python train.py --parallel_block=false --optimizer="adam_variant" --weight_decay=0.17 --lr_head=0.00381 --max_seq_len=1024
Each number is 128 + 32 x the weight over its row's rms, rounded and kept within 0 to 255. Layers, rows and columns count from 0. Numbers have three digits each. The size before them is the row's rms in percent of the matrix's.

# o: layer 3 attention output (transposed), 576x576, rms 0.0178, rows 43-62,139-157,235-253,330-349,426-445,522-541, columns 384-479
# v: layer 3 attention value, 96x576, rms 0.0213, rows 43-62, columns 384-479
o330 099:120082081122166113145127128132116125131131149139118101154145136160125154116106160118114149116059102101109125140128144130163126157174091203133143114147129213147209082079074119122134135162098134094077138136101087125094135102039089088089086072120117115154106171148111097117144200147168141127
o426 113:095140150122116115147133150120138134089168120133100106160175100094113122146137094104113112126183121114101141103192126058157116163110133101120129149153123127092100116095083120139094107089116144099132094153116128118146144105173082129127162162154107148105159161129142135145172112142186104095
o522 095:177130127129139117117114161098137134141061145112162100098112147162102097101111151093156152073125117111168065102099113182156127178164207138157093149166126174134142060128109160133105106129085156075122102149109158159122103138138163120087105111152105130121151114123140123110140178106132079182
v43 097:183159116165095139199086174158123095071105086065126162081123122122148108157127130112120104112110168104098103161187121127146141093160200176153034118153116110136146131149123085195157157152107180141119059111107070148085146093140154176154169130123145135072087137093139091099088132097124138166
o43 105:115132163081166125161124122107172085148161135153108129129113135101132141067099137152092142185219165163121108201156093077127131115170122106084142130165145152127118101096172139112088084101149141109164114129089133134175154095097142138097162122145161115130100204138136164107080144096151125114
o139 094:108154156088086174133076117158122088108147165211073173040157137119163088128192080137118161111125101149155162162122144105135064164080115120124117147085138137074105128088181105151078110126145109141158134128107072195171165092128160085165127121109076145132151139128124122080187054126120119112
o235 097:141208040140148121092092156087130096143108126150129180070124097166144105172157171184122122095120122136175084142155124132112130189111160120120155126115073095122115110108169131113117112116102132151080076153129127129141127067075180122112149136120131134071123137108154086160102155140098132061
o331 094:097172127091158083124151091171124174151135159159113104126144128164101153098144128073147119111187104187156090097107130150091103129119099084105146178167157134150154138082146118133116115123172133110115201115096137151093133172125130103142131058119098093142137146172107144125168060110124183142
o427 093:135124101091130135091100119118158093151140103134148131094090159185157091164183173126111126138194152141202091115148141104095138145139144044174166143148120128151117053125177134089113168084076101093107114104159059126094135082091107101154100184091159108107109114119133136160089112140121136152
o523 102:154096066071150119161128151158176145111109179109153181085097116144163047176117093101132106080189097115173059149134192201131154151112106098110133105115096120093117099127116120122093117113139087073082132160161128129186133086091174115060170088114167162114165110150143123112085127149159129166
v44 099:184118116127165173115202161125058089115180141134135109137103130132185136163136147097166072134111088142141064119113110096118099106114128176023097139100114118143113207098101150167203133103053132096172120144153143153125174173048152095097139178119129125144105181116162183119147114125174180104
o44 098:088145164156109122157133124122167175122106155140074112119163140152108075167123119113134077112125152166077155138142113156158112052115079082211091152120146090155158098159118115115125092143103132120126150108108100147124127135151107119073144118165185142112115079189119142134187153158131139136
o140 091:113121142184110083093114132096189183077112073119138147143116151132118135150156132079144120155146156166101168196108141164145099101114168125135192129177154068130149111165114100165138139125082151145162125126160185087143108153105090126095119163159145144102114095120124193112121181135111162063
o236 107:127104177087106194113191041107155103142168131131081108148103211136169170163117143079117055160154202151124073136138092084120096122132129179072116150111153073153145183106103126131159139135187164134189090152128143092113159146102084153080118163126140104144101172059122197131119155150154120104
o332 109:130131111163100140150113130122211132135156104216132127090100091096146107110121120149154160130116146077157168137110083131126173128141175144167130095139142178125088116172161115115113104147161114168147157138140158172168150054153137193091126139146116151139164088101090088135118155052086140118
o428 102:136091126059148156130131102139175184139108154114104081096112172151118119160095139122172116136089139146140140112164138155183124118137094169084137073153136104132093152150153073162129152148172102108153058187098198059083109160102119123101132101194136121215108168149163176172124081119127115124
o524 095:106121172169135152165153122140119120081122163135122056151193121076145114218167112149107082219185131166101105102120095118092043101101171120120137180112161081145110172102089172089130101153102138121095109076099194148110155132141136142162103105138181150156136101117158163131092143172141132032
v45 106:112154141110149082203118184171131134185164099110126094164063150166107098168172132162128087150133139137137074125108146130116147097103110158148144098143126102099071049106098091148152083131166167114134205125195045112203131108126153175183084188128091145121139127153161104116200125095119100180
o45 091:198072136138101083129148092117141162126097148145136131168151118105143118125094086144107123142149098147076140121131174174058076156147101124161131141145075152190105153129160123107106154164154100166142156133117149117061136081112070101058184149154129161116090134070151090071097161146123121112
o141 088:137173143206118119114158078102126137093152158181154083176077133129128129099142178148127109132147094106102124120120098153091127077143088089164167160136081074136113116141063128110121158121174132152150159148153126159113114124191167112169178123200118140145157151103118120095129093161113184124
o237 120:118131065062107131214132117129130111160172076073131072140118163098117167138111188086181131093122161136188083112110097141119201124206144134109166138188133113119113085143119110122167093088190142139161180160148060137211140144165226131138114118113156092161133142132093108105180118092068055175
o333 108:163120154153156119105169101121136070137090171124120087129146126101122111155129088143076103118175115183062146116100160176075103084128113094156095156085138160148139188138167110145107140089110129150109086113078182134077156170138106083131119102120136120076143079142081135093079155150142190145
o429 108:146102096095111164158115088098134161151144103148097109143135105080098090155159073145113140141100155123151143182100121105098058110096106202102101084078083153051087156104120082173163124141128155157096139157171121154176140113136142127141088141067074177149210176113110135117088176081142058111
o525 105:134119096096133111120180116147131127136084164113144128136074147133159079103075149122088130120173126194100112118074109156101183140123136186102160081175157158124124176143104120099108048129210133104078148160087219132208109163100161142105096106138129126167143098169157106139125114160133140149
v46 103:149136135121101154138103131117179089123124083121110118050055149110141118180143124105071111161138085162101126099127126078142140154096148091124138141173143114118181108182112129156098113069126129099103150129051163183076149158188119120147146084060086171062187135141103090131151144168156080117
o46 091:136140123080104118129088170127132129098105192102127131105177127129173166108105121124194232102085092116165116093153115126102116118143168171154107072125119166123122127132163122167153157118107097184092164087148135120171092102149072140190114150205144171131093149144147089117075079115044115101
o142 098:106145063141078131177140149162124117173112151024085097119162112194147080069078128099171156121148164104128068090190065090117152130149126163123127126123134137093104120079052115113126099130146120100077126115112104130141128140095096148142139185152186109158086138153121102141120094140118093156
o238 099:091096167095100117121066149153145112135107141129093103138080103176162148070160141176101112138115119091132104154155104133138088154102187128127138129147105147090129034116107104156131132152090139166163178114109114173129138160136119099180082105128104166084166105118130089115107116163184090114
o334 106:073118103137170121114124086109122084128095168060100123209207099118095171140123056119140128113103092130044094117182157133155108094165072167123141125078133109115128173043128097083134135143093150108116112046111109092129122149094108096120159110171118112148112137110113153108123096117135081103
o430 096:084129159079068117115119130117142177100120151141156150196135102082127182130136181162063131115194136199084088148152154159088078078160094105148104068153182122127105139091126114131120111136119155136126157113114153122105127137106075099130096128075078153156120106180135121149152088140198148104
o526 114:137099145123049095143083183113141103137154119132125118137101077162158134076141099133107122171132149108151104157187117087098131152145192073109110135165163161158101098126155111179115146166084091118162140109122042159143134092154056171165047223119140142111091147128121125093065128104078098121
v47 104:108154164108125144115076142077094093073171102091184139123081086138108124167072119130133112211095119171128138146042200117135146095109074133178135142121159134089089110147146120158117117093137101189108085077144089149174118047224120104093116111081120164156159131133098097092166104062085092193
o47 093:167089110140144092102139137171095194043085200173130087105189131123104140170146130187125185107147112089088091101142143172113106136135135124137154121112071190114136160102117118158149101098112111120107095147121163096106147122105144146105127136116138123070147130090123095136179146100167161102
o143 102:097164143129147133159148069206173165084118115121169130153136164112152127123135155092167140200151112065104101152117155139100148095183089110141187107112101189085144129090100128108137145146127127080120139181084110200136197154102169117117100163185107066113134159143041166088163175118180128075
o239 112:094149157103090123122127118101150130102127038121095098127062091165181148071089159108127154134127114167145138152157187121124137178152117080162157147170166149132049104181167127086144102113077125127105086133130086132147113120128127095109065117169132161142127143138097188096160082099102086137
o335 102:172095126139150118130139128100171127212112115176149121108137116138126167101167123108167108068116155119123089087144074137148148125195209135063124141111089114117175131095148103112197115158142140061128158126121193118100140165127120165126048175125118116094126077101125115121099145186091151101
o431 103:114129223137125126168087087114200142156123180156110123142094118137171156094112108152134080096139155124139143121142124116128110156145171104163142124158107139106110124099138121082107065093129111152122136129162108143166157130076078144112068117123144144105174138127095161083149130077124053127
o527 091:122119084129082117066148126118119122130080106189138163090136137184140090085146152166170151143111095111115103148109120101097103234181143172187175068073128209068094152135100157147122078120109128167132075142083137079147118093057132113088091133151076174118164131067078159152156143062199122100
v48 101:165111148079042124154092130101158150093103039143101160118127129142096144114174078143146150149094129088159135143069124148177161105145102137075119107138155137114092098182144210112154123112149122137149134071170167120239101144076187131107140206121132151152100202145143108101070104087118109074
o48 097:130083141103121145133103093173100144147116170107181143121146139128142131107079148151123103159143161089132138151123171098140114147137121131131153176118120140125110141123173125100099154141140129121128138109094085101093188120113100152101138087122102095091109171145158150175090124101112153136
o144 099:084118153113141133119132174185107167092128152096167143116114128133209112076109146036128155121137107106093090130104167170100174200125153103134136134162108100086182094080146153185150068177137086150151144113096079092073172141188129139166109145126204105127149114134126124158093105131100131124
o240 102:124185152142124117143155152144104136138052078177123141085103098135089116045146117148167139131101099134159126129138159133176151091124174111156155131114131156123136087120159156126133078061109129134151126082146093159174130099105138148122151120138162144142109072112092151128119085124179186111
o336 103:130066124129198160066153142139120125144094246102150156165184164117099122143120153113114137109135151127088139105147117106190108107171121142134087093127081090138207128071136057114109159128125123097087111133080093143056200141142117087188108099121072119124115134141107095112189149155124166124
o432 101:105126146155101158084109128111083149159186111154172127074117059114099158115132183146131121140120124150096161152142127073149124101104122080134146127125108107074146137135123105098152110117122110119195091092149092114163131095099082131081191156134152099151105140080078139189105162091161124103
o528 099:167118137108074115127128147153111115155109108122162121114098129111123089000105063157080101124151125165160128127140132141155163159181168096150141130163142214119161121065149145159104059125090099144148163084065185132145112147118126126179163210117131176101095094137108096135124183142175170145
v49 097:093148116120137088126136119111106133102160119101113091127188108102132106062149172073065141173137085149147155131139140167128137088097087122104119151114085183122120080130120118114108161073150090143169198073131067152170196133100130151161199140127161081171128120100152137105144152120146111187
o49 087:167064095142081118119108092135085131105140111174122159193094137118118140186099132078151112120129159161091168113127106084130110146185141132156081133117107111124056120080131143106101136152174137118148170138144107131178135118105120114109126149159106160123065146111132128167107116082152134102
o145 100:159100129095088112143160112128073151144072078153148122196054146177176152133124150103143078176140159089098080124112121076093190139166130152140135142148140132084118104111091152147100091119172188135133108127133102155137099117101104127138172108151161090143085140103097131184069095130092198118
o241 104:161136156118147074170141138111164113135136157140098140142121117099115135136123136104146126094153159156172103067110099130126154140137159091171120218129119085099121139124125183101120120105124152159146162173099048164112162147113175107102191122129119098125079100110117111151124146104160145118
o337 098:128175130143156161141159147214081049144123139140182132142059135126151133152156090104149098082091142109086079105102125140191151171160132183143083135123151125081138156112128102151130113116158154176085136139147135162110161093186096116117145085150092181128137131109156113137105157117098167105
o433 105:085167095111131096165072153106137117136159146148093115144177115160141161188139125106139095120202186123162151124138091090115150170117157050114106190099094106117138141097194119167127147110135099186164095139126090144125086180088110121058142193152176152087098112112129131106096109101155051103
o529 085:159119141100149093120120130135162087107114130182116111137104138082151084066127128132190115118150151163143099097146058168089093161176231155151133229114117108122182187115053136130134096103106131200107067155109161178070113123102158083110196077145126140087107084073117120161174160111165118096
v50 098:101127130130056092178114182120088134151141125146048153112063105127157136131092102075161103155136140115193165145142128119102155125172102093108073138085179138138069088090091124137151109139145089115151177136111162144117097135103103146038199140062119143136117174171118105178091053178109112106
o50 088:156187062155144105102128085125178125112087117110169202130171145085080145157136136122136132138133205135161146151152105144140162112096112158136174114093097117125129096176169146096173163111143123193124134137137140172138133154086131129172121143096197119101099107153138130110157114087097108169
o146 094:138098047141096095131132135101094101098132156106133168135197063112116109145128136101112168121094178086111125125136119146107158130141128149108137154117152092098112149151108146156146112110170096174056149088133118150146065142091122127132101125122189100146143119149134133164142107125094167134
o242 100:107090223117116095126164128153044148101117166102078103197058137058136126135116129093140118202151092174148099127115135070161112099128138159180126139109140121147139138093130137129108105163109148140152138153107113132125137139140090127089163085108150109133152065148112095168109159194149127104
o338 095:177161057097178157116101085134117073166121156091130124128165093110075066145101162156073153071133136086086195122151126153176147108117129159128143082129087123060103138192141108135140169184148144161151068093109105115181192141089137145225101144133121151088154082075108157071117139113146140139
o434 089:061109075077144123171133114114063181098132161093102173176125129079129173101140132176159104118190144151132149130120109118132159088188076128167146088174100141116144141137165104126126148097120128149131109155123162151158126178106164085096112129095123125120133084157141092097129165142158127105
o530 104:144080153102130113176121118136104115096161157128060070157110144086137162065132174164126137186158173167133135155164111119139137129178145115167121154181125136137119146115166165147144158154106094155181067099073103130127142140144098115195163167142153094092080125133124132125069183119122127131
v51 099:164150121138075101167119079105139143169083096146168100076143138124094145229167136116133088096097124151141130220176136141125170067101130110096111106104116100112125126140131148147124171198163152101135135141134126180181181137181198172127059084137123145085098193123146123136145109129147104136
o51 095:163094158149122146194125161192123148109205115128042170126121152172092063113083141095115140142199155107168166096122160082109141136118135115193091143133149125136109124095076159140132065115104104135101141101145128149118142151091075107131092114145142116125068145123178126154094114169157153143
o147 090:149166174145051136150038126164142150115130102160076119157120150194187089115130136129089080118150101088142121128096166163113161170058135099136083184079075080154152129156122067154173082119125168145189118107198142115178142135125077104151125173110136127176112075088181111181103142095109130132
o243 112:121193104106123162147124129130104115119133058110099117095145153167080192137108137143156098082144129153166063136146124125094116125189109053062120152090111099126137098165198138105161103098144158099134077114127148112142118151161183120095148101127109121126123130102090113124122132092198096079
o339 104:096100168119153132124081167145137129144099161155119159201145139126165149097117109100141128126089118100097117072123148137165103165140104132157105116109122140142160128052151078104121093124088165176108135072112134091041142178070078108165153103153100098135114086133136105150139151128119102196
o435 099:153198113173088099083114165173133164075133047131095135143128141155101142163164108144101115146094137159125141105113160101095167144110113079130048106082146098147129118133172142170135131133072147101141029155131109116122144098140134129097110118096115102111136139121133077178091148080180134102
o531 103:118114108129126129171106149168167156151099130153160134190090135197169080143127075144108036153128122148150077090105152188115124171101136075075137085145166142106180119126156124143100032101113132116097163121094180160164130137135113123108115118070105141129168115162143119127097108109134117155
v52 093:127122155147130129158159136121064158100116072099106182152169119164132169105097104182146126110141182140176157152170109091088163126144074105131156122115027151117133129109140107145119079165121157099226133169112185112171092171146167152115186102174130126102166138134145146096120092101144170122
o52 088:142092093108147154137140139166171087131113095127087082067144093143092060154128113099168144078143061088160095074124148177138155116165140082131143092085177109101148198119084123116108145149129102122095188134173162177137180112129172135148089107088149138134061109074105120162148119109149152145
o148 083:106113143142104127111079144151126163145144127090139141102183116141107123142167064068175145074125107147168106075091147169149167145111161124157090102082128103113080162141107137154173157116147148152138172134170167073126163136086120144146129113079078128168145108121198074147169164139148116080
o244 097:077156130118100126106104201121141146098060046143099158148158118106098081130103105127127139125122139109129116160169153119169135120144034133153146102119154095104105115116102120176157147129159117140102108095154134064131105186120102103100077149170127129119171139167177099143097142129129149118
o340 102:125073117182094131160060088071118153105135125180075161156171134172182098161143166105185113159180150069104143160108117126095110093126144040098157155165149079157127151145062107147168159120116128078102122137102111130114128168116145132088150183099134117095098096211146122188179101173150085117
o436 098:120132116169163118157113187160119150119101098124159175117112120136134110103150092156139164060076138058167125091153133148113202108139114076165157121097157106146161123128117145094147115114135145155075175099134131159113160106120147139105138128135129090087139091126144066118189162161095122165
o532 103:073167112116138150131123156129099131127128077095128173112181146113099085184134130108119129098129099064125130099142148088125142179129064120163199119058112104108113107118092084117137148102163120161138100183155120128083177129119163126133148127123128165108166117110108115114164115141118164121
v53 096:078130114088086145117172153160117120149119095088195132155141135109127163189137117101145143116083094175112133162126059083110081113132156137115129180090146106113145082145183094090142141146136169089102060127156078170150109173086094079143107101064144144104088111120122159164093073101103094099
o53 095:120124159141054095070119200160131097119094152111112048151118076134139118158124110136136178122085128197069137120148169182180088162102127127172155108114144165129140140118137137116060084161129050098154159092043167112158087090149144142148151089160136138118127132129133060128196084170163130126
o149 086:083132106177126098143126169145087112122150127093128110164065125164110127108087193126127145105166205118096165112098086062147186159156118158148129087180127120092122151063091157154119100118125142113108093193168150137096130126131099148122159050127208098128115162118079110146086104089151159064
o245 095:103145116119146147103131070161150101131145056092101101170113102162109156161143155138097145128086150183116129188116121083136190034116172098148128127097169135070120128149150142120206121145118173132173090148075065114194155129130128097162129166173171125105080140144093132135079093117082135169
o341 095:156143097146125093118097162146080123092146147102128091174085080116131134093107095106117123160074123153127119103098154136083174128155118122172075127126169117143101168068121110166157132103095125106146134107148180142123082085139135156057127082143107112114157123144138122178104168061114091100
o437 105:210149099157112138112103132099096124160107117140118157182117074122095116126159131124118128107175135127148123126166092133096164134119201090146100133085080119110178136110158087182153135109122160141117157126126097125099093115056127092153141199137181140109115123178116093162105151145139139181
o533 102:094126139183053117123097152105154112141139113108088137191093115113155182091137175161109107150139097185110144131152079055149173167161160128147166125164133151131031106121173152131154077125142138121185095098092100135080163087143090108134070152123148160127070162138082122113133076111111113141
v54 098:059088145138118106195152139169132161152136072099123128130150145129129137132146156153136111144098126074128152110158131146095113064109126130146116142091157143101136120131085184072121066188095075130045112134204130161096129143140095112118095160072139147102135151097171083121169122091174143139
o54 097:082195140091123107063122132152147106122093155134135100120133132117164171158143085123191160162043114140114128119160067153113132100082120144106167107129132118146157101121185107174112184102170124177185128111092144096151100112123135130147183137182115140176128127159140082107159108121118088117
o150 088:135147139130153141100138109165090097151183195136141133070136087159119126137081147133126177076132093064131110122196088159089136046165111167088111124145097124106135098118125131140090128139148124111130174106111095174140112089105157139128114098133157138186116140122118124137151067094134073168
o246 092:148144129143141136158121132178102100106196171093089060160129108080136114115156143132088183172117118141134145114124162110083141107092164076157087129116125138146118127107119134133135154159108079086106101124108116096149144101142109133131137083118125122076115086099143120095170178116148105159
o342 104:157157125037178148096117121142114131130130134080179125127105131135142126132116078132064119120145143169141143127087090167122181117116133141123153153118133088135115149143143118161126208107118141123158138112092094115142087112182234107143129107106131121176176111139086180130088116134064129127
o438 094:149131145141094170084136117098117124134125164108078131181129066071118141117121136159126133113114140157105134122178136107120076130102154123201141111109082145111118162109135134087111161140143159148114124153099137074135110141053117103131181132094094120159155122181157145059147154125159146085
o534 109:124145171157120124105127109122122109148113127119104135129163119164160182117140139126133131146135157138103158135155128072105173118116186169173125122195084168166133147147143160115119095192167114125146121092125088106110142089164077151155098157146164128105113156144133152091114108076127157112
v55 099:097155079122127081137066163121147184124112153155152109145118135138138105138197100155100130136106175086087091085156079153129108131151179175104105164097165122133195123080152162107100169092101085154108126152156149070065104212160179135046103183079104148132122143136181106102096125075135136092
o55 094:160182142104148105074088108018145176107127090179141156193064084179110110088153108112096121146094163132129110149066148098135150163102103108103194183153121115124126078164093091193168139098167153159123170124108097118137101136130074102117103105178112113133138145140085182172103125135126131136
o151 084:134146184128190164064076169108144131072139088118169133118149159105139158114169114127146126053132122117150124131078145122191129170066144167131125113137123113184105141142186098107190124114113130149136121149160192101135098129126092109109140132064118133126184096134178081143106158153112125141
o247 102:144081151177134128129121125124153127111110127102208125093122144140118139143094099079138145147164153080119135108100100102117095097102123224095149116123108040104180133121122157168106181119110111108114132122180128161125108130065085151089127114115163130109157128129149082139153117137111159111
o343 105:123088122115163161169084110113143104134154100137156194160100119109167106060090127180120180119122139068193189117090111095162183189151138069126110097186116186078073087137088138119119083137144143126164135087199092140127113133129134156147107134135161212137126166152125124148096129119153115154
o439 117:126142149127131069110124074104153124136157103085119051074072061209125168163088178124129130154129131156104110143100111103116100107121198220086168097152175127138081062160125151132123121138152096171141152072108143104158087070095067164160138141170150116131088157098117117203110089109080104149
o535 097:120200168117153133068094122200078142083142154125169116098117087110061149162109095146151142023121143118096166161086182135133091147070135172141091116134143105108163137169128123147133114089119145187101101111119166112112086106140130184128146083157107161078151116129111098164154146146114122135
v56 104:100119097103104127164100102101206118153188147149118077155158155137147090131104132161052143165094174114142106178127111118126147110140156155146136120140139101117109106145076072108109103121186135109113148098030152069185128203118124149152082123140074160169122202147148112113154058104147085166
o56 096:172114107117098132135096177116023107114105122182082180080075050120131097073128104107130104096201111149168124166108119165092080123154139085134119124157139132145152103095173092160112167168120105132130159155132118156158125065120137101127100106109156154073104087098110168153096198073124133115
o152 091:099069099169127154160065155161108121148123084083143202084149159130145099162133143099122156093134081104139112142139149153121071179126164068172110120069120151106112084114122061138081200132108110096198134177164084112142139057078099133080136164113066139140157162105124137152093138164117139086
o248 110:143148147114168123197100119087186133118101174137125121095155145111118144141101104160111138160130152082105070129131108129141125191134088157125179155139137059089108116094141144090134116111123164100156088142077080062134184196140123132154144144165045113131131123154110059127155111069170074109
o344 104:117110129119119139096191138094097153149110086146083199149148093093133107112188156051127135132097130145122187142122123123123113135134117076103158074111071170160146120121169126118096186197111129161131147130100104096124134078108103118155154166149153109100106092117168145158146135143082140108
o440 107:147189134125142139087056126105130103149081122127105067152155176133122135112155068161101106167169140151087084102080104139146138134126138125120131151154162077114074179105143161128098022086128140163122097151066173197074141123165174105153126055125136108133128119155135078164199135092146166098
o536 101:156077118170138133100119169136167078141105100118102089090095182130115077132113167116126133116102158117070135133148143086104146166120159072137116143155173125106188055142142101168148069129102100168136093129148090116142136087109124138142101093111083126142091116074063134167091112114120104092
v57 103:130115150156158099105109148067092091125120113102123119145200107089148103147201133128168142179092073140110128117068163158093121160193172155147159092127087111161107039094124105098159099103203076082140148143167072163142162144101076085139111168109129168152199114143159113161113164118150179152
o57 093:132205109149115110101155113096160152103117144157144090153121127131104120105159077085132070120080104168089116107095142133178125090110073123068086131128149156153141162141099114116114095203123133103097110172092152099097113096102112124087161192107138092100083099121168115109215118135133162085
o153 087:179143164113175112083152091121112160026137120167147173196096137094127142132145111090163119116121120161175100134129088144129152147120079099107119097158142148157174149115104120108129173159135124094079157095151146133161138110205109174102208112094093080105086106128160124119150137180146187073
o249 106:157099132208135113090144134128158104152116128129135187133136186081138155136142114078173132121183179151138090070131052137128115123141129189122109130111177080091110174147056146171125074104175082102123092153161158136153084111118145114110107111140142128143166162187198117140133126108070164148
o345 098:153125094122105145074116104111140143137110079154106119117069127168102106089061106146132127128167120106219107110126079183117182139153113097172127145155179177123175136166147113116110153166131134108144102137123138171115107115194070150098171121173092188152080118145122149088104086127134091113
o441 101:147095099136097106117160095094143116155130141174052160100055151116079104077121077129172140105170165093158169128116076125156098122157176188130187125173137177126123094147104114132145148175127108162156110140174175097136098159097096111091132102166151091118155165126153219117107148065073107150
o537 113:112170162131142126120131092155103137095112116149125124144162142045144129126129102089156164143123116145108129128128140111110105092110143169148123154078161095085106219110095126152137110119153155105127097105130192162099131136146173139162119065161155110123126114131204092132214151154136186097
v58 099:163127084108161155112171088143126098144171151050122098153115102134098087157150111151172137139136126149177126168126120086107085099189134211121124104123112145109132168106117124123138114156103134134083089144106107127162154130152129112092071158123143099135153135116105160159126114089174137106
o58 100:147156194152148113113101155159138126090091157095180153120168133116103107135176110133147116133086126151077111129144102162118128146081113127153165145113174165164146138154158136157124149130105130117118146123116119131038112147147124117144118131124133110066153086117123085104202138156146181114
o154 076:121096111190143082113147102106170151088169146102128177185061122104090078128126151105107151195125163143084109163113092128085160146124089154096190162162169099136142107103148119160126157107132113140092145095149065134120122128131117154128168152130184123123128178122113171095124154093165145152
o250 098:101108114115142146135156050085049088125180131077099092173072126145059145117145140121097144174088111214092206180112109109130111110116093142102139134086178148145121169104146126117116176146144139138109127129134087115192132137113104147145129187127152155127100145105121190118109120106138061214
o346 105:161168114139090140087172191126115158122175125165113133129183076089107098092086107099090129154091084095101137087152123128090134083093163073132126103117194088088079154175128099150115163110150097143181103113108156152161135124174150162158125127148132126106106135128147079154066101118141158107
o442 093:134101130090124115088149127138086143113117193065176131128159137086073135081125144154133173117118119180106131098111127178105130182124075166137128132111188111123165142123150164140101134157168139118088107157111110129091142133059173125104152122117151109110128111130104168072172144136149117141
o538 112:105112181174099116145125108085141161142183150107105099179115139136133204117147164130117161176086110183106144152170155107137137125181120103141157086129124111165155099107174114164118169143180128134158139106137122109135123090146087115129097201122158113168119129143137134118139110113141120148
v59 095:064162131122106121132135140127112088092103119108156109158130101104151147154115144107085157129172100214199087128134090161121105155148075140120113120121115152081126128090136115104088093135106136125146122141149123121145074157105172098132052114116138162114087141135176164136175104124125114149
o59 096:126158124160182121144159136151161076199084115108160123125125127167126149136193140161163124084117092077132101130108100127160211094101170200103152122152131145132135106176094162099166174103100127160110139064152107155118084116166111163123133135172128118118162114154128135132105098159109089147
o155 087:103173071184120094154143074108177078144126176179111102137107106124118122145111154176114173140135140106092125126135129133166121068173135111101157149126105040074155108127091146145093116118151099138097089107119090158109097165097173112138124107173193104110131147150087123120156047114127074182
o251 102:094136120105083138182130094119135135094172156138092088135077109107158120077117099090044113165142114129135149127112186138142115112121052033147085082111109165126163131072145135130161117154116144095135112109124107170116143194166134163137130132151175097141130164113139157142183106130168146125
o347 105:136110163125094101160143179136097151102137092102135132122132144102084147132119087161149126109135137056070147133160094103129150114137146158099155103121091114121074151121143148168111201103118064141136083138111142104138131074097204118166189126145168104157161153106072127106141141104167124071
o443 100:092126178122058108139141136153155143074100155129101084192150078086107140096138097106071067163140101145127122116130154139115102089126102158130081076070149132106146211107086139173115138130134131133131150165053121119164137201164109135163115093117083148186114136182143157127161103104167143056
o539 098:111123117165135119101162079139137106131155162168141090134118128252180143134070188155099094165128137144150107145121107141131145081166141131115142109143115123146117108138153181156127106197113144116162159069126109144152127208203087136210078161087164170190118198114103128093141068122123146084
v60 096:110163161107161095151119131101140169098136107125092147083111120154097158142158138138155112084159060169130155110125149135135111145106111113179112055096159159144111097166125185095175175111130123178140083203080121143117112136168113103092147111089093104126124116150146090121102075125214067145
o60 093:150154115115141139132084158163105148139081166117118116132160155060108161095147128131071153125150164076111140158169151125127095139071093169151135168182139084180162117101126129152168166141099100080072162120146067124065120139157126104172084137122077105100149122110118117119149182154070121124
o156 088:139110102157185117131144104093195131107132127053145175170104170097090131121151103112096156121156135109130116127150139147166087079132174103189151150097137047144124145147135083118092162105108136126176158175129120058176137116133124099105116111135118154124134112122086211131122149106107104138
o252 107:139076172113126147138121093121048141109170102141101086100114122203101146147127112142125114115109088169072160132101145152127097172157176161111123122109136218122088154151149135115131050161122136121146146114127180129148089152146106124115119081131107113158128134113087140093125091093198057115
o348 103:121114104073127166068131149140131131141138144146127139103130110098103145175144108082132207139132140115169115098129144109198099059135109125123136123089109082117100126153084121084089169149107118108168155133151195129188152145134155165141141090097097102136083140088150144174091116171100130109
o444 105:121113182100093149114150168129092141148125167097156102140185075078111119124106068144160086120134100190122122121084113147179134141138093197078115142106126108137114167107099155181099090180174137060108119129119181145184207166082163115105182088116090119150145135098116122086144173116176110120
o540 100:169067113177150144134110090169128112178135146152153136134107154167111155117133097143134115178074173125131091139097122184122134094118150107138127107171165124141130115091145199166090117162105129130094187112103114128154097127141129135095034137107101066175084148128159154122092121111137090145
v61 102:110147194157126143076092094168143099152109137155090108143127135152075119086147159127098118127114164091163203133133178163130135133116172152101114096093128083183154052144117184177134164140113137115087144081094139098117159155108124134135143119125131120126114197095125135143131129043105075124
o61 100:131161133130173122099172111126134132126093119143192130149112120136138115170172077160153109134161125132038067137117061131178115080143108130116116151125148146095184104161136104155097107134139140153125133140095138173149097087111107103178152083139132147091140119123097099099153088183160144156
o157 094:139158160142164138065077112155157129155175110067141151080187136137154119134138047138112123096126085133146123132110085143161141109111158148099128136144143165116057104133167050110156120119111117116190165167119167161162156115058208102130100128112074159118166113128160117114187123147179131140
o253 105:098161103133199123088068114140148142140124082121105076170146145171076153126147101102096144181095169170108155150120125135070125092089122093099120074140154161143140155061164138143106129101145081173111146098121217176140139076078127153086133135104120136123147097080131100130169163072064124117
o349 102:128161103075179109137098143129158139142159139170159073113118089070184145133073064118110088104165074107142061117100081157172129104163111114115162195152149131092071209147130075077137108167123114130160175170153130107125140157159153181123083108167090119139140103168149137145128078140110103124
o445 103:085148168166121104128124120138144117159138118112161138157054162089154147117141109131149107167152109177157157126133101136082121062153180144120167117153188107138183114111105145100095081126105154097157153095078141135085119109096088137121113119046207126119157127120108068108122168116103172113
o541 091:129160114174137131110121129142140151168123123114175108111096108146108134165146065123112127170135119131123118136159194091133090139123180135117159051093160120123156053135119123148123153100124089138125156159133148118112112074081147086106165081124087089132124120114105137106131074094177138125
v62 104:133138105138096092179158119140102137124112062153192134136160132142146109144144141162160124161087158136140134077155111130135169138216219098159098102124193151089187128104118127139137140128133105154101148109113127130159172100070120113093132121159097178114164072122156122090152159109124121147
o62 091:202130134113155153118099133145162193152124162112117174117130110100086147117113172124160122099165142094173126126151147162089133145088137115109102150115051121175118184168140117142153113190137117127153086185146125146146111114159093179075036103086096120184130121133124115170094159143072123123